config.yaml
n_head: 2
d_mlp: 320
positions: "rope"
rope_base: 10000.0
qk_norm: true
attn_scale: 0.125
lr_head: 0.0052
schedule: "wsd"
decay_fraction: 0.296
decay_shape: "linear"
batch_tokens: 16384
seq_len: 512
doc_mask: true
steps: 5504
dataset: "wikipedia_en"
Each number is 128 + 24 x the weight over its row's rms, rounded and kept within 0 to 255. Layers, rows and columns count from 0. Numbers have three digits each. The size before them is the row's rms in percent of the matrix's.

# layer 5 MLP down, 128x320, rms 0.143, rows 44-127, columns 0-159
103:127127131130117139132137170125159122129133127135131126092135096094142173128175142174102131080153085100191098112104146155100123150144170153091109161094112130105142133126116120109116113107153147113102132117144106135158115097099134144137125091110120153129093157173100157093128177087113118161132166154136131102087143120169150130114179165138125128137125110154132156109183129140143132108178124160116122158089134150164142146135103133140110152113098120147115185153108152161127106138113123
109:116145159069133081131108180172105130131091095117138124109123127124163145088184113148130152101125130169154154123053118100164132106164130171139093139133142145107113133141188132130109065093110143130128187120105139104143118108097181128071101124150118138152142112135145091136124154078127107123102099120142141073115082158126141110110164084150122124100098127180144130141079131116110115149151111129121142132109174146122128119123139132161132113114146098145123150090187167150100135111100117
091:109135148138162136152101184145126124128150140162128108103129112122148136055100157096097133142067122117120141106134083115141115148172129130153137137118113128145133141124117131112153099129150118131116111136147125104087089128149141169172159135103098133125159101098101103152152128092133154114150132142116126108126129163141127088129156166117144171117101134116092146127131129139111122137134150129148135132144109108153097134132111108119145097094151118154151156140087112156155123162111130
097:122153143164100156168139127117126098138133145185111113110142115153141129181141115136141098091120053135084085125143118159096157084134178129125109073103179121162174155139120089094153109102160135109126138166139088140163134122137107112137153132091159063136114102130126138116152139128155184161147156108100151132172145110157173155102115168100118124088125082131118172128114106142156143157115112104123135110163150135121078155120134126097094111111128140150096161112140138148152124151129125
110:106144132149107124150095114121138095123158106125146122112143103146121083156133146061088179107146086134120147114138151161113103137143118114142134115124108106123102116130130154151146133127141133129148117121151160155133131135135107107098123131097103140118130128120110118121113094155165123104118102128109110132151109155150154132130134111107131167080173129120106148140108141118090128132158150158139121115125113108154123107120082118169147109139132159123170098080134115104121153104137154
099:145082151116144092100085139109118087078125122120163092162137124101147138136137108131116166110123096093136119151142107116160123088123129113163174159133131165135126111144146119146110111123102090115114151139096068122162125115144133140097116141087096144141112164112105135119150113112088096149107106099100127156124147155140129157120117139123125151120117178150127097126127198124114125105137152115124119116174141148084131090137124131133132159193116103099122170118095158137168139129110143
110:075123120087129111138160112120092140119128100139139134114112113142152102103120157110092144120106155138081169120103139126097076116109118119140142108083133115129129127093122155102145109129105120143119089173095133115103181112120125128120119156164074129100145139128151154133153112124121176087133139101137128162166091102132128125132112104153109146106173172117099139130166158144099153137091128098128114152140103128110187137123144103065107116128135113127153155165079081153134119154139140
123:115159100100113110118122174131162123071113138128145160117136098110102115126136148105146123091193104150128141092181155098101136089080120159126162131120137105119139080112147144129110121172148106167161079159114152111110127108124138109120144141126108152113117096105100166131135090143175113131112157120118107117116149074126091112147152125113118131165137116119102114147184130112139108103125119138122151137125134108140119107126121143091167110124122141150095109142122158114133108103139116
101:115144119137137083122118158108142129100104132142154130099126173106078149151169099161155170124153101078148156108115102092105173123132171142114136120135170162162166148158105167100151118093120117141119150113149151155120164107087129083145128122138133125089118136176163123131150154119137131132167110123118162143098159092150117115153185118150133145181087123172121086127115125111137089132116148138133116098128151149180127106132125124116160123119126151115072123148148154131120109132121118
106:139128149158111148119142115112095146121151092151140139148118123094095130140099099125147121140109142178148144120179112134130111095152145118097133182124113127125077124132087171128150178091117166112109120127183091125142116132153123109120097144135136138112145102122151139160092096182112125107100149150115144171124096167074090125146083129126086126111107084139094174103119101171135108118119140108098137125119141124119135122111126153173106097112152139131143116119161124112184148128148130
097:157153143106157123115154137120114108123134145166107093135163114093153155156126159120097101122188133108129097119162095117144093128129127085127134148142121112164113139126162138145158141178112109144127086140133116143108105123127121174143120182093142144107121135108083129156129107091138139109115146108146116134121148134127120158142158109074158113170162118135109112141148117148140137164140123126111119145128166149149110145126140134162178128083129159121152095127148158119095147178155137
104:127083154090081147103174094162107112122135172154115131130113106127109145124149105139143141134106093119131137135145155129112065163117159082109200132160122143090120116147145083113137117100147147160121115130115124147164158109116121092133140095114054114142141169148156129075094102128113132163128168148117142160176109128140181087158116098187123130142189108154147116115162154095125133135113140144110098145140138153110165115107124115108132115152098137151141148157123148085100129140151161
102:123133110169175132112137135130128123165159174125145161129101122100144162152098097139121142142166141124165112141122117088160108162157120133117156131127104132147106150090115079102114143177082126147134141137131137104114144114161127090155118160156101140103131094116133105105116128155154102156167158135154117113167071108153142122141111098153132137140126116127188113122154160162160167121126159162100129129133144132147104107116117163075134111139097143141130108072154141154119093153174109
100:104100160134134128113140143101105095136108169132080100078153139133106126106103117093135136143102144090099151123139104092139160143150146111146084090141117095131119141124108085095149134118152073071169155119055111127111106159150117109125102133074128133152151140162127121106136125115136136132124134156103121085145128177127133079117150147098131094086166128130151138107140107119128195147133139154098135115141095152096109094129121139147127147130145139076165147137111137088149131090186147
092:126145153125120153105137113154114109148136174155143163077132115112130102133126142110133123147148108143140101098086172113101097090110113153128150148128129102081181137111114091134102140135143084105102121096151121160134135123124130118141132175136137100156118147099095119151154128156118164140137103096141132117110164136117135144132098111159163125120107142140147148122142105135112091122145101129129198138152125209146051131155126100084128137110105125124117116090138133107117109138124140
094:112150122123116114128100136100132150120119102142180158156157115124103136121146124118071123124108132121112120122166150111128125120094134131100151114162116135136075084133112148121099148144103106125160125140139139120088123108100116137163108102120180138109111158096132092088154104111146102118153091137137093125203145107117105165120133149122128115107122092132100097142138113099170115134160131129126105143100090143136131167089122127106145165135170129117099120098149157109142187112153130
095:116127119156144078140120135116116151141097186105153145112110134110131112188141133155101102129178136123119155127152088167146100125107127170111070142122154111118171160116119166134099102117105118106107142140130082097132151132120108107106158169146149086154121111116140147158163109126106091110176112207133161101156151109137141138139156161157130132109140123120119103101109156114167133111126155128130146144103137142110132133129174146104105099125080109107132127122115115142151157124167125
086:143148122129128129080129113159113187137146101091140134111160093117141166080109094138107132112096160111168135165141194135141130183124136112095128108097146147121130133145130187127112088149103098150134157081111114133127121143089171130115120082148149164113143113083154189157117126169136079130143144118137110156111140115114131169123155156104127099129143063108079123101112139115086150078129182115117093144112124079144153108100107083149143146112172146105118099174120090106113151139093099
092:113068112096120125137094068158135126147125122137155115098143165137155130143132149077178127134151108094122136107124146117128137115116107098166125129175109093150130150114159137123111112151108136152086170127108127136109142110124129100162137093182100147096125110120112158133141115116178119102132159096119138119123193137108128120093116115120132130118138159158116134130132148125162110169128160125152101107108088124096176107123115196131133091180142159126087098146104091111088130141098091
099:093139139146091180165104134135122089075111130133131107119126148105119134140116194113118148165102112111137094131150149139138166111129126085122092159125151102117091120134123110178145119128121079144123118142151124109160116117146139139068128136122144167192124104149073131110136096102108126102125110097148102110130094120156112101174111099131101140108145136133147134127153134116130110125104119109108133137097131104124143172099162125079121094118105127071124115134138163133144122146151126
102:150161160126092122098133162100129144132123127106154135174132130165143134078143123155133087131105067142091151128120169128104165169086132180155092122087157128128100104164141150125120117118127159120125129108105127139126151141098161149137109130119146131119087124137160090090103184123137092191140135161158156113125116118171145117129113150127125093136156118115142076154117096117135123090115124110132160123124149165120119161129105140154129126101088105114096126107165143115109141124097174
092:139149139107137126097105121130137139113144128137129126103113130116121107110114172127076108121128166168126130166168125126125170143057137089156141142088182092138120142124148089151103137146151129087136148121123160176119144111080151167114109122117108144150122116108123133116126171143146121155107134129189135108135135094119169109115142129110113084118123108104140120131147135121143114091120130112131148127131113147139094153112152130170164160107127162081109142139176123182162114091140170
105:158132137131106136138149092142113124114085119120116139113143128157073125134134107153148127149106120112165081124082096095134118161125109127129125088132124152120127112105098102114094152107147131118130137138104113191148127090106122119091134147126126146169123086185112189153143100161140149090125098102117129168135121152151130116117087145074157158128126167094142114098158176133132144131129100158126096114167096106155155139103127112097114085158181131137127157164112111104155134098090145
094:160125112106099159128129089150159127133151091086117142110127123186117114111111102074143135131150132098142119156137099176126134114129123148159141109110178158166101153122129108146107111121140116124162136133110138099147128118106141119099162125135143082114173152138132114106108138116094137133122161145113108127062145149130174135087113136132138119154122137058130119125111106119127151139114157104099101126148094128136133116140135086164106155140134160108101142119161128087090121104161109
096:115154111141138090086153103121156129132128124093144079129177153162149103069128165161095154155145126117137138109090151090135152149157117156093111183076084168184148096144121144128141154170111118130119121127127118102114122175164087105151164144130132072096162093133150112135100121145109092150125137082108140115132113122087092158137117104120124160107122116131127156099122114135157087125098168101139096126102146130104115102147109119133131151137134104125085099135104104133115140113102096
098:141126087118099162116101155148093080099138129146089062123146143089139105067099127096129101102135139080133113153129114160125116167124130120154141158160173095152127123132132137123138149157114161156150136147137083138115110124164117123117137172111134132125149144131153099151155145108154168121168121114117166132148176163111114158094138116164094147148139119090120132096101132133111140108112150105124109129158102143114113161145122124146137160071093160125170122178119150080131134143131138
094:136110107116155147116103172109092080135154138202112089123150114153141146100123142102154130145161184129129087123159132122144114119118118136142158103079146069063109116133151122158102117179103123156146090136177085119146127126140137109123110117124139115087122139136131135161114134134140119137165166120122119108139104153138152134151093168125155151123118155133106137140073109136117114121130134124122158132120101111122112107168102106150099085150150131106102151145149148092115140124180118
097:094115153083143122194117164131123119140131142131141105112141156164105124117148128159106099094114134130096122125103131133175117136152115095137092151174132171095135094136127086106106096165111134125184146121114104145132150126146147134105132163113106111127112110122117104158159160090117141104155143131115125129130129141156176116120114136149157110132136125116147131081110141120138130152138109127134118159101163190160124135131110154148090165133103106137145098118112145164075133116147108
098:146182124125181134124180129136126172116148130113093133120137116134134125132097091162133147111123113151096168107139111105156140112120135113120159080164082135108142128105172167128102140118145132150193117113132113101109122159084122127123106147141128166154145090111114081092131113154178110125120142149175210085158151119068100127102119110131112127101091127133096125124127130138132126119102113123117132118136131139119124123113136145108110154149096137110185157122181129109176108092111127
114:149104104072109131078119156139117123144101116107098159148162082107096153158143117139137080128110156125077118125126128091101139128136161115098154120136134133143136177152102100081143155142086177083137108117180106134143141163134108160142105129132097093137133097135131129132135115136124150126108118102109116122106135092081131130129154132085143144159105109116120101131138139177117176090058131103125118155115162113144146122119152148139144150111174110118144136151110146118121153117183133
126:128133135088129084141105093135147083130112125136118156098137163147115123099133136120117123146115148111150126112122100127072121151109127108126112150158122122164124140109140147108118173144128127133149126124129079124147137145177077133110170139104101171131150155193104126105099130136130128107110124138135120131121147153155106131149095143148086145125090142134149137115136130195109101132110116144106117144144107157146144111144135129124139146147153151146136136118181145085116137138118115
091:097098136166163132073160104120155163138108127103138142125169157106141129118106141149103123154128107140196104140159126128171106165114140143090142161123136148125107159120116133138139104150130104150136159150154130096105098107184097113127149141109165118112145114089160089197131124145172153205139120106181129124113104147106118132115109159142123120148119115120102138104112151090103162084082129139131135115102104123149138145100099136137146119133146145099137149150117113112137133175170082
102:107138126117147146123133143153100097071112152147149140176092145125115059152111164126111090181163172157127137141159134140102090147119113160150169148076112134103127087102113165124140099155119105099166087134127148122122130103125135093108141109118123124171152148132162134083122136153122125114134137134133127140171097114133155160126152093111156088120141093111150127178154093133131156122121121172119147112168109109088110170135138153126155117112109143124136141131145147122108110128139144
095:131116092190110153126092143115105135172126169098117110176130119158142189144066130102120150163107121141149094144140129086117155136127139150104138134150125123138128125133123138098141109140109120096091118153099110128113105104149138129134141120096135144096112102120128112123128143152128179129102131129120093150108139135076127163120135124148115155137062134125153120147150142118104192152124135164117101112163145121155144094112106138108105087153147119116134109125091118137119114129192161
098:119148105094140095164109137135101125128099127119165137138126100096083187122154130077136113155155100149104162118068104144155154109069130154149133109137153132138116119158161145115123085111114139152126142119114166150145117158089131114124136137122109162120127185123147127104163117125114120135154136141096139144115142098195157142088104069086147173135172160144127125091103171094164112160103150178146136153102138088164110129114120098123122115124115115129145129144110157133120107110113105
098:092108153148135091132123141128095166138151112098160165146139136124121122145154133123168105126177124136132125144142115151147127138119143128142090139100078119115121151158106118142137102138131162130118142118077154139103115119157135138137131123117164102172111120113136121122119057106122125117122229134096148170153105111158107132129126110136110098124169100117122094122113135099109117138109129129134147104145136055125201100137121137130138124139143156140109102119110130117132138120118115
112:136132100112082123133164121128139121148123182108123113078133183115148131084117156118127133074129099140108152064119112146156143083115131162153097145145139081131173127135104074074112139131097141182134158147124124105158126133147117079155168133109140152121133115116104146159118119122113144102104121078102098096101074140135159139137097110099103180162122104131118154084114120120131118152121117105130099114110131142111134119111115133102136146076125146149172124091142163098133094106095106
111:117066118122139123103178090095099156084102112167137158138115098157130140136121128130125153122121129122120171170108119160136120137160088131146113113106079128142124081107166156099137105146121150153131119097101128123099063122204141116173103151139143141120190096092153089103059108136167144100132104167114149189145149186108128092131139122132134148073141135115090127119129120127121138120114128164102120107158136131133145093165162139133111138165136113108110136160126135135125157133105142
131:127114149155123145134128085137186083143096122115101145117147128149153168134064189138104145141142131120083127089085128121124152138107159149118122134149136130151129091128115129200064147113125141103154155133108165115102097149168092094068165116157106116067143132153146123144094148101134116133105122120128127091094080157120102127136139131121113155155122141146129127121119160069084147111140155094168118153146146140125136138144148149159164107128136116123137098122110122134150138096172144
098:163112122155119149163109118120117172122160115156133104140078109129110066127128104130120142155150129178132172104106119150156119106139072123159096120152107158111118138064128162149150117145111106144123149119146146127129137142105139123121095143101133157120156137101126092079126132131133173157146138162128122108077107130117112139126128104135114148110112143097148135126137105161138107137114152118111130102132127113135132100123131111128091142114094145126114128088135131114082161117125083
094:131123114152077135110143142145136099113101126137137099154138130115135109102110114154162146088128131127088137123163090133130118192151112138146106148114116104144203158136135174145170102085133123140120138136103068123139107126150139151130102151102115144130116112175105131124149106123134112159161128142099049115152140126133108122150094126145153098138145163157091117100163157128083156146150123152164120133132141070078122103112122103137130101109077131158112135155113107119083108133088118
101:176127148083162102124110144103139119174110075125107128138129112117130136117083131157127127120095107138140125134118121105111112116131122152114179110102122127105120139095131099093097157130127086149101121109137131134141167142182099111102106132092090119138193121119114115147132124155130130166144079122108151117127120147151189170080152114128128134129128162148135137115118124110122156121166116110129112127120119136137144119063101124121131139088133136087140141092118153155146156141105184
112:134177167108112122125133140151154141105126084111156129129097123117137116116146154143153099140144119115120132138149113113153120158151116148158124159104097132120119143156151125150092153131137136119127133135093168116143143144128138114132123120143165145138110141149096148125125130111158107145114155181102147168116151133135119087071118092131157091118206141131124111162117118109133115141181110120123138118090147114139125151090156146177147172084140153151129143098085111102083148132098148
100:103118095137127120168117135141141171108134080135159182150112128161130112103152112140145116088108159135159160130147093155178103125128157123087101121186112162121109146141089142095109171119135153135117133175136113142104162108166124104113133086127114111109119117178100163139088145139140112138113114152139170112194157122089140077139143128116102146157089124123125170118175154165123101128131087061131170154117113157151132123161120137136084129086132139128105103107084130120109106135132115
099:116143143138125165129140127144123103141120118128163138127143116122157145158148133124132125167145132153144104144067155136091157135092163150125116146136136124118091102128116067177111086146117129112101120132065126123134115069140131120174095103166150134099119141111081119104152177117148124101093136104142102108128095150094152110107146138159144091090104123134152150116114102111117107159133092150157106136141166143129103157121103112112108128081133089155108125115111115113108110142094123
092:104135116172133121151094162144111149177134087097130121104102115095140152107095138116114105126149140134093130163128161150139160129174150077159153160137151132110133139126080134174149152109138151131159148126134144156119123091112123199119122114130142146138093117152080147099085142110125065113094174121136118152136126138124183122161119140132114081107148170141077125168162102083097120133112152131163104097149101091100162128093161156142080123134116137124158153150102072186084138094081141
098:068149128103133128098106113137101141147094146116115167117097149148150155147114122098138095140113092098108107119143148117074132136111150119122180129109124083187125154121122130127140172119187121123131109106141152170157117181120086121093142179170096123151136117144140135096121140136127134179133123159140138171120122093167098157152113101106133128113114117114160166129129103126099109103113164117135133145152125121146147116152097115072114108164093137086167112164072084107147154111122139
090:108133107143161161144139117076115118116184078126136137129108074138111132130115098118139120118106104139107125150089147170149116155158104095159114096166101124125118115132117137135168161132120152156141130164170134114208088145109114134107082135134150143148134106148115149116123124132106110124124096115066137158106131116117155107157146166123142101162128104167096083161158090143089138118128129156111125136141177106135095135118156180140093154111127104074120105136140090134119147140122138
090:112101146151153166152106140161159138151128108073132117095129150143147075114149078114092137129133136123149153109155109149089127140084124101179158148148158124117088127120135093130109107117135137090125119107129142132129143115126152114118129080169105104148128137175151140114160133107080141165125165148167105113100130135112137154131139189106116140163111139135148126103165108151150114100088172119123134106157136107108091097097158117078095118148123140126135101140126102139111113117091127
091:117165149128140119130109136143119156130096081073124093199153124094145071120152156139155148097091095167084182100119155148134119142130105113107113150103143145147143090138137171135123103112115119109118177143089165074096141137086105119134141138109138113154127105139133124151212103094127102124115125096135123121108154063165131136117138166118087083080129120147150146155109133098109165129103108140140128139116133098103159121165184181150123133097141133103158109112132119126130092081118160
095:126144123114123134093125143159066156116130069112115099145103115136110111100128125157127112110067178143148108110139095111146155145132137105137136090137167146164085152123153105102112133113102149168130154104115083124117141134141142120177159095157146141119131144094168163092124114145097109124098115140139125093133090125099121095124104123119159134120124164065191151133120135112187134120082133122141117139092133127108157118097046096138095162127099119105109153092118124129112128121120153
091:138118129125140082167111133110098122137096151127135108158124135158102062165193150107170122124157149101101128139138125071129146124128103113164096127129120136095127119148135159118105123117140166128135121123129114134170104144141149166118122100106148103111153094100178123147115131115114139093145128138121134127121130146116124117156079152174145106155138112108100109133076103122127137152158141179097138100121180204103111159167136153154137129103161116131131094140160106116106157128138140
104:134108145118103057139087143109117147139110124138103156102128142100117131124169145150097110097123138126130177114170159145110153135127145128111141096161099127072112138137139103101069127139090141158108138110136122096085137146134126131162116142141117107129156191106159132106115139149169134135122090112095111128110119156106116103133176138103113119129107105160155145090104098107152090120135156159112114087112075133125165144132119103139072148155126156128090102166173141137154152092134114
103:127127122096071117104103093141155112122158126129129104149121156145123116172141133161105114166130130120139112150166137132133130111158136115070103154094179109141122145129126124106131136103133128097132144148135107146137165102093153141118145127137127127157100116110159133133130173158089124145090140107170113126122160136096122136114162174123125116106083127108143132149154161141130139119172153152174177127138107157137174132127113091154071157120099128117108167139138119129141092116170159
105:115103124106118134155130157138117097093075129153097172097168098131130150165099134104135124120144078146122187141138145169157152120103107139120155100127120119106148098112121107131167125102111118137149117139153133156113109153134148146164135104093161118146097146112153139144122064126181166081123129120118147110158166125156178141107076083157111134161125152162142141147133115109118110105164140124122100183095084127166116113139151080140128117107118133144174148148156115159118096134104114
090:138093178114136126136117136107169171078144177130106141143080198132142118131129144116141172068136130172152147128142144133163104109144120125134125162102129124140112136135146147094131125136143151167087114118163150106117132141100127147137114142089143105135117125135125127151136157159118119124104144141133135124120136108085114139105117097153115128143154131125108156151120160141186141102129128126115137130165138147147116159138192130113153156159136185154160122093094113109114130143145111
102:164108141134152138121168152090097173146161116115126137136148089170174084128139103117123115093100094144118155114120128143155157155091146110108115119119106102126103137164148099170141125069136145118127098105139168193159075100123170155115089136138138124090093106113135135142132099121156130124170118129116109168147148131127118101124120140129082117107149096141143138106145142136166105141173147110090144118124136093113071099143099086141100109133167115128142107153201126147132141122118149
098:050140106151127117098135146150138093115125142146120131147127128093149155132097089132127140142134108102111138130119121154143093151151146132085146136093097134119159143149118176126157155140125142081115205112124147116152131154113123156115113097108135138154135163181164152138130149139101113102122151134158130115160105110137150165141112155168105091179128113129133134147152160094125145101144070099125146150126116184168141101109130131132139121153158122115149138150124146133128083141130153
092:137102129138136121122093131174121141160134134120119103145092130136166113141118059177135206149086127096135154156134122114133098102146054136121106125148160123111147089142181158100167096103086124123148143107137144122115145142149122119137124151142124080181142123155142139126120115111105145137120141131081125095121134137132133131161140116128103107131132174147121086101123092169115130144155112116125115120145141114143117105171097129119150127130126150152105160116091129134100166152122116
094:121090105152163139116143141102101090098150078142111143101096116142165121119111159089094112125109178106095125150088151144115133129126151125068135119105133129134136137143098145141159092137116139119112075127146112174172104126135166144121176083160141119105111152119119135111153130133140112086149145118119151158158138133133118122138137098121126137101171139144150112150141086130136104081106131107129147136113133094132136143191136134105118099114143138152169113159117123178131115146086113
091:128108188096145146132127120132159157127125143117104137131111133158143115145157143168149137109119138142157120114091145124161167098151133130115152143145141110103141115101125114134131127114125156151108142141124139113114140145143131092081114114123174132138116152152133121179126124104150155111134121171149126097130132182114113142145104111147144120119132176158119129099115150126080102142148081149145126142149162125129075134139130123163097085112120109163131052132130146154114162142141119
095:124088105140116157146100096157088147136167165148113129118115105109106079099116097149169118116149128117109095107141137100104113141114077144150125121179126086115135121120099116137148112133128128138118136137094099200135137159164158170160124163145121118128108129113126122135113111154101107119141114163119142101160126132129128116171133139105141139069152159101110109134136115152157109132156159170128113094135098166120134097151140114093163077109133079111155120150129118155098097177124139
091:126110138099139130126137088139120085113146101160114151133140129161100109147143125147104115085123162130092115106098130140134167127101126112197073115137136185111126140119131101153126091135135100143136132074170139161144127179116139105071141135138071110137123161109116150137169122131092155115127110124109125159139154127113189119110147115172127144143131141138202110177103147120139129158129177125146135115142150127139142168114113141165178131162151204139121121125174133131134103153143149
096:140103114158095133093130107123124095098173130154172137190132104128133164152122090151152111144121121105121137141110136133122125127131125090114168156134132169157157112143122132141100159165149125152123134158136168113121079130154100149099130183111106115135131150111112112091105159137096112177086108076139106128153160141075133123110155117121127139143105120122108137131146180122107110130115134082134177127145143167184135155122126135154164184115108136104138155112131118106126139142170138
096:116146149119150105160128131135145152159156117137157119072159141083098105111148138157106123124118114153105071129127111129103141111131123109150111142095148119115147136094089137088135122132102158126145113123121192088085148142125133155106111101114153120095114106134112142158125094145086118093159106133108103128133066124101125123191100150118134156116132119120127131064101111151119091151144168118122106095091119146088155168110114109128126133111159115162129137089149135138137142133097134
096:107137167129116112142127128126169101156145087087132131164128124075120120098154126127143158165081125145124136126129056122129164092110149132141159088131069125154118128146117142131146160099145130175163106162119129162153148133084138121132116091129116155108126085145118163117126120101093131120181112132125122104100128140124097121136125067118142112120103116141152097159117144127120113151160110137150185090156133103129119103122140111138088103119110146171135127094120116146126151141111105
090:142109095088090124135159115118139167129143125112146103138141162159113119134134115128108148073161113132142109090095112165117117110114121170116110142154105141098108115135172112121112114134190121154153108069113126122107136114146131106114141117139097145145179101071089137138128123145139095117111127103117166152143095106119121135137195149186100136141082109122109138133110184111173129126114130126162130073156100118135118103125092130114128120179121129121110104122153130153142094148137089
106:144121150128148137161129088142100179114163101110178123126089126116081103148091120110148129111103112155124165151144159090148078116134078133139133105157146189139121169176167134142098128115142162157128109094133100118135080154144129104153129140157146152153135141133099147089104149156125118152101130171133139170094135158102102175133127126124132107130122115104086141100101126106127168113085094135101148152111107088116137139169166132140128139140131166153118133116139101104075141124109114
091:093143168142131169126148161112150144084104141099151100160126131084101119130104159133150124114163139130142099087124130134144130147135159142102087141135116168085132126137159107141120157169129119175153104102134100102115117106097088104104138139113110124098140151074103149138117116106138125093124146107165093124094123131088123097154141105117135116179153116130181137183112114097073137136116073109147118134141124168152139167169128156122111130134130130177147130103072112147103090127134111
087:092116137152148108106127093124084111129144142116125138118091138124150134134100130145160134103154106081121142143136152131119112130115101119177114101189146153149144091112132129127151147103092110131139145111110172110089151146118167137107127143108161112134151135167147164132139130166136089120136148134149138113143127126124135165077117149138088159076105047102137087093078130146154112099143128081121127085128135143119144147155124102144128169122129105141105107118157093089128132138119143
099:140170131130176136109157167165116118114134169163114150087116110105099110132165084118158110133128106160139120121117123104103114170135185154116127105144098132067109142125092119141163151124127140106160133157156100149180141156086120133153099129122163161140123093094109176126112143126139145112166117167106103121161147165129105095169152074122143153141126148093165129148156126140134131116142146141125105141138104135150121090098113106142113108077123110149152092160126166144144129152135140
098:161113135165128142122131098114143161147126119107106121164143167139133103137124120133135132050134132111141098131168094117130142113146110125143150076154114137116105142115141172158088143110168123118138118112083154101076102131136102149157107090165112098111146164134169121132155143128131138150133094122075120083131082119164115099091126180113167178148122152113099109134122152163137106151131124127113121070130133107117128102114183172103132114137109148097142125151100097161157163066126125
092:121163131141166065157140142160151126124119146087138159139119150140145183131138128112134130146108092114096140100110167127143175159107126143171117133150125157120167128104126054131112111102144116133148136161119152142131102137165125139106111138125128152120132131120145122119105138086146143156121066161119147133110138117154193134103132111109039132126145142134112127170121152092145110115161115113164084138136157140123165146117108109118210123106134135158125140168133122150102124134092159
091:109122172109120120112167128123147142137114135146104113131139153111126149125113113157152133174112109130138132128121134141145074164125084118124109105071158095162120129120152124097162088132102154133150146093144101152136150107125132145138138158111114118122147125154139136087132089107136124151143110126110106135107139125084131105087106140152122173119172133154148125118118135084123143168159077124120081128122124115113184131117117128128137165161128109113110103089099171144109150139128182
088:095103115109125138119137116137127116156103138162133192136142106121145131142120110132133135140118162156054145104123112095175111124111127163108092078136145133076124145127192147114101173139129148153104136125134119135126142140154126084146117145129140121103101144131115147103145111130144131113113148130139135133123113077183113042119092170131135137137101130102120134108122149118112143192110103080133155147097133130121143136134155143122094151067099142129108180130100172114092134121171116
080:128093169171161166072123095137141132159135140142134119152137145146108109111163120089196124175145127082164126126070174164096153129112131146114068135106121146165149112116123128134169135123151140095096146074098137104131129139119090101131161094133104078119137138108128134121133131104116151147120100142129126138117132119108118152127119144102118143116123106127147175130116136104140116099114176133139144117134100154071097120128110107119111105102148120145091112122132126152138071149110075
100:155102125127115135151127106116120118108095156128122126103095141131126121148116143157106124106131130140111084074135160101070145086120114104154118116162153117117159107095141155122130176164138117134168139172131104104142158127147104153121123148137117123179111125155104137151132101136150140118170108114121112082085113079125106172118124111146116069107104146129098160103091125141159110135144105179100164095132149120089146150123139173085133115120127124145100178104122161081113081110117174
091:127151120112168128115138176136157091140161090156100120159134093145164123099173137129110101171103147145129087159077113129102138112112183113108113110095128152094140142092124141142115179137155147114178107121130112151133151154099097169141137121108146137131105137166128108129154122131110107098149151131133159142161121140160132090125096111165178117115102134095101121112135116135113108110101105103097123168143125149147122144150059131172126106143130126168170133162138131142154153137125127
106:130172125145134167119108101116131154151164117137082127130137144125149107121125096144125152146112138152147137114121101103122126065149140150103117096078117123124168130142114165118109138109141148085137140122143117124115119122127150125138127122126126096125116101146151082136124138144111121194125126101135164155123130077102114115134145176081117111093074087142108125121111126180171142120100112077068130107100111164129104103138143138102134137163146115136131120162111157141148093121171126
094:128154096179135145175124069162117117171155155131095116129145134158121126084107120065124115129137074121134123136136171123117128145145156175117146127152137136125139127127093119121123144135151123127093142137097124149127151126092106152119121112112106160143112150119129146137139130129132090157123114138123163097125126085147139129128129154115168147096168060129104156148156136162128134137158132125133105140132101122127124134125083139120153068106148116137148137160167136143127134086139170
097:143148079134133111124117144114149117145092115140120135137165118120138171131135153095150080154109123153116103134129104152106108101164146136151164186174118119138148110157124101142120159090161134149112143108149167126127130084145140141109144136119092144116120133149109095162133136141168117168147133115142148169162163133142151122084096141109136120156143152185086136146164112146078088118151067118147197106145121124170103120110149163150156157183120122137132143121127155144119143113127124
136:122134113152096125113128117124142131157132101132093120128057163119129146141132130161136115129107149129135141153107130122174101110168147127069126147122157123120139134125100148110128109087132136072147171109102154127152124127061161104109141131171131114151088139140153126156138135114109088114150176122138170148137115085130117159168124143147153125104122114114146105135137162152179181065084120137149148171151129084145152139141117139087127152161137122152134136160109102112145133153110119
090:101164155177113093102111130162116109155148124117088121160107142178124101117105102136137125131112103113125135179136087175114147117109101105160130097135113091111131138151124168128116104140136148176115125076159167146149114120141119164131119060129142109144141151167169121094151097122111120148112107167097130114146085115168174094127103115124092095113135105164150106136127125138113119100124136157154105140121122101135148120148119123123104151116152109164126171120107095139131132158149119
092:147116173097113137102149149108132138139101113151098111102127129110101116105102079154133186128144162137160137156125116107126124180137146135167151102107109151104154149104160139084148131148087134157112139106124079135106116151146127135128087108163146100095166129111148128109144150160124133149100121150154121124115136098087086100113114120134171131122124174099108108141096118158146129106061113113149093109125117158133099131167119131120093151149169084125093138110134146105175141110127099